Weights of a small GPT-style language model, trained from scratch on English Wikipedia.
Size: 12 layers, width 64, vocabulary 512, 0.631M parameters.
Architecture: LayerNorm before each block, rotary positions, biases, tied embeddings, attention and MLP in parallel.
Each number is 128 + 24 x the weight over its row's rms, rounded and kept within 0 to 255. Layers, rows and columns count from 0. Numbers have three digits each. The size before them is the row's rms in percent of the matrix's.

# layer 4 MLP up, 256x64, rms 0.193, rows 79-185, columns 0-63
113:092126142110150151095150145157158105145119134144120125144121138169073145087126088156155108131132140142128159098158116096163127129125100142154143142154110089120137169143092116119095182109112112
103:135117157099124132125094147120185104172142136095104176118133160139141093090122118128132117112101115128143151143141152146109098117152129125144163107085102134104170091072133150140144110126163117
111:146126082142137113109124113118127107117110110136133111145121141162176124159099132114171066153101125100089177100157135111114167121147129107112096146146139113157146120147155083118096140125091120
078:101109130124157176106114153099151093098113140129135106105117168073122131154151104134106187127087122117128119119158130089125119129087139119121176109120122133130114156098135117138149105155158085
093:166131131133173089134112170110129142130140157160109113117116060128136088157132119138077114126127159118125135127137111111177142118153167181133144134115127137105124145127106123179140126123083112
117:156118130133134156126139118102137134102131102149117189125101130126091088111120126131118115138150150100136131165137141109155157158161129144167116170149105176124149137173132078094117139134096176
102:127165125118145115089113143103132119119116146118116144175128130123136092177098122175148089127146129113119149156111116146127112143128114168085097138127140176123118128114104060159122075140105130
101:152143139102117113132133104108146119089147118118123148148111082108140130139132138122105104136125156074122107118106164100169098117140172125162114148127179137125124117146050082117122122109103142
091:122149142110094091178129142159128104156119124122136130122148126135114128132145099067140167118154139134155137158088122143158138138104089181128187096145133133124110123106142159111161109110145092
105:104136137124109104125132116126109126146155122130112074108131125172130088114132136105121148142165122103052172144162114154146130152123113148073116160143178134128121123128167118163094118135111128
098:139115096141126102133092175149139122103133094081122184147134135115121169125145106108143147104122135135146142182129120082146113156136129133122148092140123117129141105083122065143138120099115093
090:141083134137119129139113163120158140112069128123141149124096141155149135071105107134089113143169151132121151116162124163132118129126129144149110159128111105057122146106152112161154122162105115
112:062127156114114117160134100142135130128113138172104090168103120141115179117104129113139109177144131129073144153127092118116123157087109117134102116129156096144117118164140142135088129126147118
098:148128116119108126156114088126119130137081146171134103124143166124147160122135141093149118107099171119140157166175162124123124115082163154102132104124110095166120106131170095116170124114132124
108:087152139149107084154126122136099115122130143092126096161148161137108142164111117114137157141124122142113123141113137058142120125103113101178115150131139060150124109159126173152123100139128121
114:096161168118132102141106116114110106114090122136138180129134140118160108154159124180112148126092095104138162138126094189107099157171127152145119117136127148140168117146141157142142143119117149
082:099161152081106086147143095107081147118149128099106107138120064159114152135132114144155171116090100126130128166110152106127145175136135115116117130123125126111147108154142140181114118112132124
103:173172116110153099136125118170122155091117108163153137136102098143137141102100093095120095183164130134160116150122157128138141162106140094112130132107101158128103118098098122139156094126144133
095:167150103170150129119076083161122119099099113147115112114125113158136127102097126101129097153126145114171128137121163104121137143198119125131129119120156098126121124100129106155152118091090099
106:136176073139094145068129100157131098138104136077098118105165127136097146098116119147166146120126122108120105144120109144165136140140165124136128143114153127142117144120156099101105111076122127
107:145125119140111166107163088142139126108112129147131118175103157117142123155101104098117098117170207094141148124129140137181165122098129143164115150154139122131112126144148084105126116138118140
098:139104122110140147117115135139123129129101168147093133149105118096156103101087138141108153103105125127127134180122119174106084167152180147117159142085160129165104135159121105130173134130109133
109:119161085121162142129085101061134124097129092160139119124113148111160087123096169115123128154132129123107124107149148087127172104121122097129148170140108111163138132098163142104130119128143116
101:099115094147130091166118140140130146163122150105110113155122131150097112142114156124123174143122112106098156172109131097142129138118108149114150137178180114105145082118126153083142082110148124
099:103194124142123075102166110136138120148124144127085118131135126102093147137117112146164101172144124130129160167135125110093162118096142122138104156151079154130151125158109125139111126159092126
089:078129119139166131130113110139127084130133109111108146152115109123095114109142106083133129171131126107121096128124126104118141148164123101128164122143162088164128091167116165125093172079141158
116:114091145126163149128105129067168152084112150181138089124125105141132132114123122148120087145150141133127108114129112179091100141148105133114134129116098135138092111163145089134115146138083135
104:086146120116079063146116121143110160152123135167111168126116149130121108118119106138117118135136160127137133118130122141092104134158114104095131165110128166138112140096109130205140168141116148
094:104125162143068129141124084156134140135134145141151108098138106139135136108116157136119132165110103124167124154149116087136093128178138086164141117105135099104123104135102155137149111188144155
095:114187115130107135138176136092125119088098095137141142127155117105142184171111104120138144164138151119104139118153120078128146119131102114125106136161109133131131180133119088103085115146112128
096:103146143123164091134145087135116098159136150148167120125121151136109079115131147138135169107158153100097107104101135140154149130136079112161146101107114155146142154145145141106150105129063122
116:109117085154095135107099112129157121118148135147068161134108116137137145063161120143120147147142134105140130110153151119138104139115133137131111141108124127140151104105152184190134178125159138
088:114150110132142104095126115128079136097104122089144181132104119199142110095117141122137146129147131124126127135140142116174139162186095125148118116089113092134113105121171136146124149105106115
103:111136121164104179131115114139148128100104143147120139076193105122108091128104131167120133106135167167105148107169110091170136092146117107117132148129104153128130151123115111109091135149118129
097:179134131158117122111096117160117173107116162140198141110124117137109096129107116102116152162125133154108137142129097091128091132181111169121118122156119130163113140137110171155114146129145147
099:144140133107143114155124178134128141089119168128144163158163170125135180109092164133100136133161149130098145127156171120097118085088130118162133144137143111121100162105144145122152121114104107
099:104113133121174104120135133100127143141135166092139116173153119122152108123119102076080201124157131093089138143121144134139089132133102107138134094153119171116106103127127116149116105131136103
103:113170116179089158192172090139116095113127142129115131170099142128139121121135125147156143125123082129134182124126116054143126118104120102148120148130129123157146107127128120124126106130146116
089:130144127072102121123142151112125130118126129133132155152114170159132142133122164135185083115117126145125159095087116106165115076158074118122150170104130116136092127101111127155135118123131163
092:103127119092143133156106144108057128170148157168114145156115080103144095108142156144128147148088100157149136118137105121165114136153158110140149127139100103119165114103123093138137113131138098
096:096155124151134125129146124103148131140154152115101094139154148126149119142178095196081127156145130120110086164128143153097108149083136126130099124160119171144135103135109134161113122153098116
097:127099157144125120162097129134100129146179146118124144113105106122086093128138107137107141137082133122127136110110060124138137116151108152138166144082115097132132114117126145079175129152146174
098:114179144081102116124130078164102121117146138132146104120128150136118124100169127126143161141097112112108126148152162132142115171118126114135139124079133159096144112164164132174124158081129106
095:130151132130132092145121129123130173150174109145132144104141155177085144117072138134133118123152133097164158125112118118132112134142113107146146151132050132125187125126122140141131126095087145
094:135099079144147105132147136105098112158107136130104124122138150164164118102156111102099156110156124091112152150096114167124131125131097144125166140114128168178094104105130134166117165096097132
104:156163072137136130123134121121147127118079099123136133150128167151138139114117147096165148133142154147057148116130159115140123114123099101098159119075155129121094126146095180136142120125123116
115:105120087149158113123162129118114157087139136156127104124137121105127119078155125139094106134132151130153150108147128131135204104123144094131130134143130145100149114136076112139185124120090087
099:087153115121117133133136166151125084105086115107132136147126170131155099163063117119153136136186141099113178092158111117142147118125099175161121138147123108135118123139145131138142129120151138
102:100090138098098108154120101121139181137113143122131114107108148132161085127092160179084116096082097110125153143100118096142148178098138140146144118131157140145151148120135097125138118127120125
105:093113123083176086130122157125118148129125126124120138150114090150154141143138145112133149102122136057122155110151130132113114132148144159169183132088149101133146102152150108115172148130135096
085:087127094152139127128144149099133147106145157127125134105134143144123083143129172172139113157118138125104097126108091138164120125144173126089130083105082093119135129116073107132154093101121138
114:099129170134113188166138125085105147124135146134137103140101105135092138149120123138098104130111128118120171129157144104119126154077170151092111137085144130171117105180140122127118105128102129
117:135156132131171097132096137107121140095094116186111100143090129122185107141110119147076099145111115104117099121178126115130146127134129136127132135129169148135140103076111128130113145092099156
091:095182116122119109082153112123110145154100150176128119149135123099120181119132100103080093165123134152124107124146116123134123121124101110145089123133156082135127161132117089109134106086126154
083:127136126106077116165106136135141115134108151110136072138134086126109099142125133102137170142144122114111160180145118143124116193111086182113151093106120130102143116120121139119122141096159141
098:096128136135128146126138123084160086158126138170066148116100128096155114118148106146169150126126116136144137114158133105153108061106121182122130133095144139143120133170137129126156165139137125
086:157125111111172162113127157125129085102135139130158103096089153111137130142141138131106126175116153129110118110131105142153105069133118107171126142126081103117083112117123101136166141120081103
098:103099141119144104108143121112147160109124141143169140133090157128122135116113174121110086110117134126087184088077143117125127114110083109106164154121129107119156114093118149173098108136112118
107:134155108103131137080119132143167118114099120112164121114181158142152113082093147128136117144141151069124154154144154168088100161138121142107137111150103133083106127099141133099115138115125106
112:104136138147133093096145123130091106136120114157138141112104142112188126128095122107107129130126124134099169085130096116170127095161134094166115138114174124137114145160114166076141102128162146
084:146143152131131092125109064135114130100123117127140127146142057154102126134113107124101122154123152081130112117135149079182131098141143150160171131120125148134141145134080117106162132140115153
092:119105122165110133130148156135120131136141178151110117157109127116144157096152138101155170188103116091096126116098101158129154119154136132141118092126098108116117075147113097121175103125134155
095:156102147149092149153150113118142148122136113161159122097136142150142110102128131180116080112120138102108159148122106100139186132112115154171127139148140171071106104126117170127114121113129146
108:127197098159136129145172130087108152125163118127107109135079089130161102145158129122131106130117144099118161159124129108120130078087116133182095155133137148108145143119125129116150131138108123
093:121152121115130121118162125121106118117133102125154052101145148112134041134112130139141135126121146139106120140115160143132083136117123117115165128128174143095125154124134121195124100142103120
095:104163120079100121161124129136126125118157151146132105151124071114111103138153083090133108175138143119138104090169152108133133149153150096133114143131136131155107125132107100129106093094152176
104:150155148097124120101129145084160119102168159150088120161106116087153095138152183138151106126128111102152155113144105135122097096131122105130107150146096124164109093131127111131139073135113131
097:121146159137171137121142133098121129193125132128126119169132103132119110133153152105125153162131139124097094131088177177167121110108121094137142151149131164126120126189106113133107109143122091
108:155140097127116108150084106140148139118102141154155159116116123113122151162107141121130133186145157082144113168122139158127101133132151122119117084119145114120122072144151186145171140118157145
101:135124149119103168082101129154158177130148144139144109073130086128130147119137133118148184112146132104145125160134125130118070129134114100092113132105138099136130091101133147136124099103113077
078:110122161139159116100114156120151133126089129130124160126146126102113127190107085135152108151121092130107098099138119093170099101134122141099148146144167096150114148095121094160095101132101111
091:122159111121137109139120126121166114098139138106116093128124152126089105084145120138125166159144133133142093170108086174080115131148154146113140108112106137149111068107118109175119106130103155
100:107138145133104100126119168141099138101135158127133184120144128110159101080107150154095163096124121104097119128118128151115135142157117131126122092113091159132143155139097084181147096126161151
103:102146127140106101150152136137117113170129137153119097103111115147149072126137134080152145137127154137152121165149133082145111125119123148133099088132134167125162109063149112122111102117160084
103:153132070153133101098099100126167142095111131144160123122136112103151170107120084164143125158132101130111140166109077154141161145135104151106130099132128149118136105097124121180109103130114137
106:131164137145096126140132181159139129139149167107108127122133146109087115153134079124121135150137111116166144126101123088120119205108159123086125129115148141118113125093120156137097118148086151
100:153093123152138135132134132153154112095151186125095184131121135173119142108075129108150107087112159147133161107158132137130142064116108136147137131100104130122124107128153163142125120125157108
098:108143148077109114136140154114108147099127143117125139148141135113133106132084132155183091144104128145125158173161146124136188131159158107130131119139173136140147177144161115103134097131107158
089:132109093104118145145127126114165128097113121170088136108082150133161095162104106140102121131113161119119150151177136126109170158174110187118126097161151142128134117132139115118137124149130169
103:078125109103144110126153156143127154146111132127080136139145111133146112132139155148109142126075134153092149098115119170155122100109171101090142157087121148108159090127119094131122147119140078
077:138116128132168168082181106118098103151108125143148126113109107086161089146138155130136112140144143150087136122119109107148142093125131122139161155112127110143143126138079106059090127140127131
108:131146184193108111087098114138111172147113126108129140118118132113109107151113135141144145151085140129145151145099140100115141123159141128116089104149118157153168118150084106138082141107136157
109:140148127104124139187138112113118091113097117148159115103120162160119134107131109126144135151163133125110134068149174148130179153115118122135179127106128122092135150117104107115139106094078114
093:119138140149160131140105116121115119123064130135135143098144136127126081121109116087135134110104122100124123075169096085129075110136102098138163143106084122143110137105134081105160107152125124
095:099141090153137106164160157159094125151115123150131120143127132150148134145147040114114121144153131106107120167136105128138137144164114093130145126107142091140083120133108153114116113155102173
117:127112103143139090086136118132152132109138143135146132155103128138113134100097123139113118128126135141159100090102101123130109110143147078098167144109155106170071105108160182161141092106140157
085:136168146163139129116126151127154109152106096115116116120113096130119132154123119151130104134133175118163122123165094121137172136126109132125166150123128090155140127140165167053143067116119140
124:141120119149185120093079151105109143097135125154107135119081119120160097122101134152114120134155090158105119157135120117127124192153183119124123143139106115142142083159142141138111152109106136
095:089158105110120125129115138120105148113120102137109106117095077125117137188133118156151164135101136103112161135144098062113117158131138111077142116134144104141167134164121141135155156098138146
110:119121170142125131115152117122128155160110157171151118100090095096131119135120118095109138132125126095121149124123122111099129132139092136094184125132157147081162103205106118109112122141162126
116:141119116084138148137113093077132095131103106161104117125143169178154095095124143135141104149119104084140153124180132143121134174131163159123106132115096134133128101127144085104146119109111140
112:137157186137111134136111126088185142150155152122109108102099124108078118131146133164159136146080137143149121123102135104117109146125137100068122158104104118113101097146146149132137116133151161
088:137092167111119108109108151119101200169132121119120093079152125172130125151127125151155127121122151072142132114113106142094114138108148087164150129135145087119148097142106137101138128130135135
105:090150117116090115134108145096127141089112116143126149153125159090099145159115124099102125129113137151147143184101149150126067179133160131148102111102137147085112109142167155133126146134123113
104:096163070117167141125130120115122091116098138102069130127112094123152093156135118113140115165112127124091114141151094081118129190135117115147133130105148117139160149160147124120126118095151118
075:149155125111140150099151094067128143128132123112121123178121142115141123120155125065123194135099123100102130174164123130120124148153122079124168119108138142124098105127137142150122125146159112
091:131138118116102120141101124144140189106143146083130103109108173168135168119176083124123129147083126136111140147081159124144126154128145117142139126113133117134131119052133159127124144126148148
095:117168102129118108160114135101104147098123093151102142144112136132160147126161188091147140124135101130116142171133144183156158134124137115146147173136115071138131131129103099120146118097094113
090:093143110173152113101119167149096117127159113142083135143086133101134134162135111087144090148130153149100115123124118084107154121145129068133138157137135115172127112153112121144112149098117163
097:129134127110092133119094155127115135144072130139113103139128127134143143105082157127110127129134136141096127160108124118099109173118111172082153127116140100112131125135168064174147110104085155
094:109164137108093143140131117116147147139106157104129112126129083161127133064154114119135151150140099146132115138169137141130083126095123111109138174089074109109101110118169105095139104113124104
116:134176136137112090146136108103146176156140157097129104127120116102072117122131139144111152174144093138121146158110126119150096131113151091124135150165161113155151102153122149113119099134105182
099:166118112178127120105131151099138162134137113153135133127090137131114150140101121152107124139110132152132114146131122161130123135180122057108096157073156147131125141121142107135097113091092177
119:126101192157111117131090145083125158153145151148151135115140161135110107117138149132128110101125153131149145092148156130141073165138146149132129107138119114132131122121135107123090134076128058
089:101107165144101111167141094076123100115130125156174100134132166114135120171124098110112163156151107126118161130094120144130140080129153137144138150139136122081136105166115121127099103133109167
099:100115093144110155123146136116161123146148120089110113139136184134151126083120120165125097137159149137119141120160148112140141134098160104153122169147109130133114159101118130188114133114073086
100:152118141162098152135132089143104160116144184148149113111123112102134164110099097099139143126143121160141149169086114084121115152105113083139123156115089106134131101128105143105103095102158141
# layer 4 MLP down (transposed), 256x64, rms 0.117, rows 79-185, columns 0-63
147:143133134174134148132102154128105115116104111111115135105111111145108107099102089153109118139120093148105177162146136108182161165110126106144115126104167104155124171175100114133106136149160141
096:144124117130135114138131125143090149102154110132107139155067077116123103126127138122097099123161115150110098141106123106140164106125102156142127196132134157101094112166090128132121170105109156
120:139135126143144126126170097111145131185120138139140077132121139064115134106144128115111113110161147135103122135074115105118131136117099170176124102090120128135141106119157102134126100185104140
083:152157118104095103196150092115147178146139103122125139127150123127108135101129151105132092125146146129130092160114092164148135152141115178151078120130107128123129145142126085149172126122112117
080:111062111131117099097062122117143116130125096137115116085096111110150123144114150118140075148095130123131134106180141105161124148137133136116143151159131113152112118133126158184146154124119147
110:106103105118133116152109120108154089108129128100124115123130099173185108142113136136163129115151092079090147101118119155130118098107130191136139123142125102096149120127160147135173097149103110
114:111121179099185169114135122135114116169123128097146118160155128127125163126112121168152117116131076110126126119087152095111110115113132173116132105141100115105111117167160134168132145114164108
116:137101154110105112109166143100165096131088178097155109130127066104147122093132147129111113105142107143141127139128151141142107104154180092101135129171142149127157148164147111156121128120127148
083:099128120160173177104126096103141127106141120142104145135103127071131125103104123156127102132097108126099134121171127079123118111133131073112106172105147124121115140133118091140102102181124127
125:130084125108142132100127134190147103090116087133137180120132097082099127119106114143107139088105113093122135103117118115130095094142096155141151089131155105136153134161106128093132128140134161
108:143149145137151138119159135138092114133131146135179110132133149103085059136096139137108107143119144168091159135128109135165173129118105124120116144088130090142143111162122165116148117078141133
114:122109135125113142141151123170098104141132143118124146056115111112135137129128119121151098110176079126122126138110107136124110139153176162097151096136061108158150128160121107132154109153115099
084:128125087147145092084100125141175100110092154174112097134141124101164177149109124144121104108117113143104115170147085108154137107129117126071105149118121153122149111142134151108120132114146109
090:152125109145096135091098148135150132138098105109129112085108104103124107141132087131097114139122102113121100115106135125116102113164120126150133178142136179148115186120114138152120102140082186
104:140108099115134163150159120184112165164086091117107133181105120142126134117122161151141125159093160101097089098081129127125134119114126135135099158144134105140135103134125147103087146111141107
106:125119109188114125122113164126126152099150118124141118139110129121119134171148147157138125141112070116132132111149078088140134153114131155115117085164153122141168128057111123143122101167141137
070:153091128132109134133141152140171112099126109152136131099167210132126105120139134100103088133157156150121137097131107120099129101141102133177146142139149107137108125102089116115158150171114116
093:105112117191117116124101141134152086137151125089108137094164137144126124138171129163161142083100086108101134141119098100160117146140127122145161146138173102102140145148154157129099126125114157
108:120120136103172121145130103116098129154109171095113110096121114119117126096103160105143126107126158191102111125125095095178110109170163093095158133125103148120160114126137162128121140125150103
095:097111191153172151152169088089146132114163118176120098102143122103161099131148137114091146126112112143130134160139142129093083134126114156121080143136131126123129159130140120110151145107141134
105:111159173137136118127151117099126101146109127101083089134193095147104111107108134169126145135141130109147117108110157129146132122126156156093149150103132149074153126162135094125124099121128084
097:112140139160113154162181140115141150126168100083135121128129160091119092138176117110123108179174117116136118117111125106152139095119144132130098140115078139134129160123147117090104125147141170
119:172128106095177147147124077139130137150084108140121085135085123093106142096152131097124114128096117125141086116134150131129162123145116142177098111131174143122144111103090101128152118140107132
102:141137135157137150147150096127105095141109128140159108163158141156097087130114130130158083173128137107078084136146150121131107131125085142136121155127104150158148123101078079119132120137104153
138:140077110144133181162088136100119135143145102146173127111099133107151152118136163130129170096134109133114102140144123137159108141167169182112132160141143127160126143119138172145131124128166114
100:136128160127157122137133113132117176169130126148169078144118113146127098077144162152147087145113095141122092118131136149122147156129124111072109089133112146118156178122123129126147087161140122
103:160121124124144142132149124110132076109164105137123119105123103094112126090116108124110152164099155131105142130132092161139099099091105053127163124088106130143119152120131165112090139130159143
127:138116125138146168165131150136122117131113127085151140115149077109154148137143109109156119093181077119163131116125145082164169119097121153146141114138146123131130130113131168099124075125148095
091:153131074114165126103132147141123106124128109132117143167127124128158134130125126111145126105120165145111124143104146161121158156094139119105054146153154126159120155117124136123106186083163087
102:159126133137142121145104156179126092139153091142130140136140120097105086101159126138167127063146101120146128144128142148136091122138145159099143126105157124104125104119129203150158141140145128
094:122091112099093139107128164159167139092125109114075158149096079127139144140118120110120160161152107149119109108122148147108128144086174145101141164127142125126089124122126112105152092146155150
111:141094140144131097157119140136131130148118190132149149135156125133149122163094127160106104109164125138156125091133109146105135146123111124157132098140082175136139124092106111148104080147099072
097:109151158156131124134106118111136158156124080112133125139105162102107130147131198093128107149131100139145092104137103101128139120167108119071119127150180097127127153155150123142136153132097159
093:154106103123126076093114073090155097102143133120153115148137134119143123141132090144125113078109137138089133088149129141169119110132111104134142127116147157119123135151062156117115122144088150
097:123116089132096138118153132141105152117096122103074103123088156141115139149119132134083144129148124117172100130101130128123179114141133117111187114141129121095067108139143069124143133123135137
101:107096139155106121149106121131162128189131152150103139115141134092128108160162124128106104122110092104138100164131141135138103134127091152083122097142128153133172098132125150105122094151192139
092:108110095086106140142117080111148114153124123095127102159116181116121126117131092170146137152120127137131124165121150152146121125158100197166110136128149159141130162106103118106135134114081113
110:152131099110132097124188124122133109160123137114128115140147129133112094131126143128088163135123145130166056137115195147116177145131133114090087143134139151119134127156134128136171164123118141
102:136122132075169126141156119119149092096148154135085132152147092083094133130119129150137148105125106124128105076123150133120118136127101149099162147127109100142115068084158148103103150115119127
097:115110115135143077119126135121116141114093109097093127113160134145125124123152094146144096126127076166096171115140174108106169163110116093090128122101144125097118104123105149169113156142131161
088:142092127142119118088130117145108118136144138143144161093126153107118123127126124050117119155115131130154132117163127096157163149148159104148138110073136118142152149079171133116167133117172122
103:141143115118086122115163127129150137078069130120158147120141158151151140082118145139133088126169115098122123143144169141135104152139148112105089109134140138144116124139130126182088136097079124
089:108138112136162139149114162132088111101095165133083137118127128109142124151137103116178121107163125123089104156147067130091150119110100177147165129129102126101140141130120130117173148124152149
099:158088129096112149145155098120151142159143112124133114157142111073109143105120138130107136110123118152120127080126131132184119122096160158153075115141138088142106126095091159149155121159106115
102:133104137149143153172125067148122115113140119141121150130121129072123130136129137173158124103126123142135135100095126149102133125129071146096097166148118116101126118082079136159124171146131156
098:154111148124126149155099110112105099166108102111086104131118151084104080134118134137129112136093084084137079113092108136119126112112165120115090126121123095142139101118131094168097155119110125
112:095124114165102143133094146145106116147074105128128135115100136138133157102121124135130133079135113117135128110141167124100126165163167213100104130092155148122138111145153160119118148125108131
104:128167159117164158111109121171096155127156111096143117132153122154099102131154125181144143125123125109171119084113132112155099123125152138114129097132078115110161081141145120095106152123095120
099:138137130103098183099170147163125126165131117129139126156103099105152135117086121136124121137201143132123092158147134140186102126125146112103144118130110105103148133081133107097110150115116123
090:168163123162107167138112114105117105142159152122087148142133152131085109129091103161116116150117140131162149184137160172153103100119092105114104117150098138130123142114110127157117083122133146
079:104117122079084134153099098114091096129103128129096129102124130125122146095101152084163105128114136128114157114131123136154150125131116183147139114091127159112134158113057136140099163131138144
107:099104118112140101117143182127116102117154147141130120129143109112115139065118111097088174117141156138167083133116132164129133128141114107088157101144131128095097145122118125154135148154151185
130:124141118117123130156119102143122173091124086123129128106108138127116157132161127173129140109121090109149164164110145148071149143151164157111134178111108153130123071146137164126148113109101105
093:113111153138109152155115159168133165150118113110131141109120136092157108144151147161110132098155103119133123152138123107116111115148175138061140149105104153103124121105137194112160130093094124
089:109112125130126144124140123115100116086124072152112154112168195114141152113120120135098110113102170143135110085083140109136122104135113072144109154126180122127115152138154115145135119161106134
084:156132097147148106161109109111121163105109117121136091137105112146082090144167129104133099110090135118124113164137083123113167124153149086088113133100170144137095148119085107119111119128146110
077:177116143082158157114124154119130116112124080095142096130086123108112157164125132154091156131124131111132125098109135134146143131139105143151101141125080103142088121135141152177174175120127127
110:135124132135142121153171161075146089138152120133123138137096140115109131129130161159096145109131105123140158090062118129119105135159109096172101128111115150169150095147127142099128088165140123
099:150103173136152130086153119134119124168119119119166118124150105091127115143103136126083117119115147086127111084097144202108107098160134117110152108142111134088128159166130105132116144139116130
130:107162141122137079144135158165100137107113135115106165120130156131113115150134123121100102135103095107092118098097112081147119123167153124102113124054141092114131125127135109127151136122117186
090:124109151118159135138107137136149125158141146107128118081136066092138170089139135130112121105135129167127131179114130162135137119131160107050134097132150129148133139107144171142115141164137138
090:144111097146107173104124125122072105124132096119137141109151134113147082167125143146116122106135140108133174136088153155129133133122087119160118089124083186154126150105097141146116104100123141
118:105120113098130097112111123147086103117094141103079131119088110121117141155129130086098174158154107133140115116125106136112096164109201129078128104110114109139160139125136103136104110135136138
102:139072173113119128113129117164139157133080137120141124146120150143086127116113113134118145108117109111121074141111115119110107176162145097105127086103132143099102104125122149157074137138117082
088:102080106128098130167069097133157125110126150144115142138122146076111123095113158092128113118130097129122134131118085113087154163117117145122125093121066112108147123136145103120141158130100110
091:121138144119129106107127131085112131154097137084139116123158084102124081125152125105111138134167093114122146159133097155101124108161087113142111156162102097108121107095122126149114072143167147
123:137130150068161186083134100099117117089135112144125103162128117144162123140126116112159162118146095150112113125105115132091125117158125147089100103127116122150139117075138173131105154130115118
089:147131112119137084175141103188151129097138140103113120144126134092141131117105115097156076143126127118118125102125151110100109114144162187118152091117153157141145153119111129175153131091108132
100:160145160155139154111142119134104129145095115101124124102143160144156096117113144104119112107138104125177096101075100161158105137114102135138128156114127117132175175143143092110127145179154112
109:128116127134100160109174126179100180135139099122171136083139110130120112142161164097142116087133144077115134150141158141128103109121124136126137115134101124160140130119163165137171120114110088
085:130114129108116111162142078114108166113177113124128112098128122108112138131120163079128093075129113114166097113096130144134127120159112172128125107103081099066124134132132135135143129127156100
084:126148117098175126099139124159112137113127124113147126115100137105134104130155165119151137163144175163126105139106104144070178132127183154155143112100147140155138157089097123127130129158100144
083:100120080130154132171145089127157132161116093164129112122123140086145068168119134103156103150154123141161162098150103122134140129125111109127112155140120165127122130121179130083142114139110139
091:165074133119138149135098128105111122090119101156135128156129119159104155138083100155138129183129098143093129106169154160140159118155110102143118150135167115125122137145148171153100140160118140
089:170130150180126121071141133131111091148138131131184149089112151140107100161108141135111121126111115152078090153142153120160156124134148102142149116111139112170127112142134127154107110143163157
107:122082125098127156078105107101124100101168125135101109122111147121126098134106131132147056115148118152178115113095092121127123102146117130072115143118122106133104145096129122110161143142108104
098:155172130098146161168118151101104152125151096123124112146064138112126109168127152154091143148138115114123125116092152121146108171155144116099094116133150128141156123140116149105081109116092152
108:173103103153118112134120109141139107125199099130123109140129112135094134153173099139101156161114121092123115084136121129136096127139107144127138146104092134177121137141091124175158146144159108
105:162088121137130077070128093176137115160140099121143129114119098139126109131156122186130141091134111105113109095113180112125098101101131152152150145134106138144118138110159118134113143158160136
118:138156152179112114153109143152125117140151074131118115129098140135140141137142107128177132109108137101149105171148151107132085103113149132095142141099126161161067102116154150103130082126123143
086:122142127126073106147082159163141154091124137142126132159153170181114164108134111159131158136130095114172102119115146136119130154156120168131122117146132134131110141127124167182162161126117121
114:091123172139156125100139106112144115106120151108106115118059160097113127113108127087130135162136105118125092125155152105131148139152103108127162171102143070107112115132091138151140115158116148
110:139096141110150166174136139122145098139117104103089165144112109151138122122133111115175134162095121162146077139072166122151119101100116126155139131121168085101129139112132120100110146134154137
094:132118166134119118146132124160133169132172127113128144099150130078114180179099152083142138102169137123116096105125149132133122080158124120123122127127075136101123130102127090165118096136129125
103:154105089094126124098141103123118139118127072113110144196108129087175149133100138149103114130132087108102062138178158132140158102136131107146106135121116142123131123113109133138136111124119140
099:137112143132126109118182120081151142099111105147107159113088104066098110104163121160130157114125142165100134132094142128106091127139140107109127117190137114147125108129123144139152117165131159
085:125116110112118161083144121146081140107154152101128150117148158102135130110138114157122133115117084140141126110122153148099076121141145102140121139099126160096155123113116085209132159141149146
101:136160121123120124135128105125139171121102121131127087122151112141132076104122131081110153131121119082159127118165123141098155137120173108122119157098128145082124082068122150118164101115132165
099:139097137117139110147143160166125097138118149119133132140135151119118079123078119149126141126160155136165115152103155170125142110146123114130067143143120109152070150106163122136147078120103090
090:114150122123164131119123113110136104070117129062100126157105160133121091116145118160124136145133099173119101150123148171116119069099147155112086148136151117098103149109129122125153125141108110
117:142100072126134126105118086126160096108099133098141153155136154117107104142063162124154131126139114145121116112117087144137143130128106154110148144088120104164129133092158126162119114171164101
103:121117108124106150140125132086151131087149109150070134162089085120130097133114131186133137138146128133145119092117121137170123117164159120118127115143136146094121174094106169124126097136164105
101:186142113102128128137126078123099104122114093100146172135117153167153132138131107151103123165136153121103067118100146161148147138134120129104093151153118120129116102144085134106163167129123138
104:105118130118136111132151161152125092171130112106118143160107108113091107131171125130148104142117112121135109102106123109132193123131115104110157169119093097188137119088122079104142111145128102
103:154118148125111112154131121139117140148113134164144093127102157088134118077085134083156156117125115084161127137125116161121121132198148108151096160134106130126149120083121146109145095158123129
089:129080114105119127121100122172140130078115131111144080147111152115109154157082102164135067099149136141106116125097138140138155112131086171146097136135137128150136159101119109142139158111110140
097:150145164127157092130114174110110127160047120156110130120099114147146137175074120143161096125118104127117110132132110163142114137156107126099099127098146131156154120148108107128116108149116143
098:107074156100105118164144111144107111166169155114103114108138115133128151106128104114138076135112119144081103118153142100134091096123134136148088113128124159110169119142146136137107149188139116
094:155129147098153111147153102108113175135106153137151115135160092094111140114125147093123143096141094118150150125146113137153141137141144133131150176122114145067138126132190159118110077111150111
096:146079123146115146124151175116123161164129128118137127131161107070095157107125135088125161099152113136155106133094112115146083158107125136096144094137125110120094128113132120073102158137108135
097:104140148151117144140142119149104180154157134112135148089111134081111094130157154147143092120135145103082098152152142108130134102126132172116121118087093160154170163152135140141117160136133157
107:134135106136112177123094135135118117134136105137105133169078136113134167093086112175104152164080133113140102147125115070131094133123105151120152124153135111153158134151088112115128157104132141
095:084137163082131140140139133156135116148115084103114084133123089109115153113156138090162121137151122087141154113134158111111123140122174130090163088149115130140068090140131143124124124107137118
134:085155144119144120111133123097110065133160157139117107121114156167107139121138132138143137127143165081083090136118190126116122161114155147145131122082120128134082145151114134129102141139131095
085:125146130168097111115155104099135111135119137103114076129113152161141110143122128129099152147143134125115097146080126176181164111104132112146110102128139064117089146135095115096162137124130140
108:149115158126134098130146154152158140144099152172175152094111111100124125134109122085081113107143098105128123158159124137114107116135116135110127072118160140123118080124162152119165117155139172
098:159077151144072148098109129166161133116149092120077166154110137126102118107147156134124117099146172124139104117120161111153128118101181143127111137112144114167138149123122108135117140161113149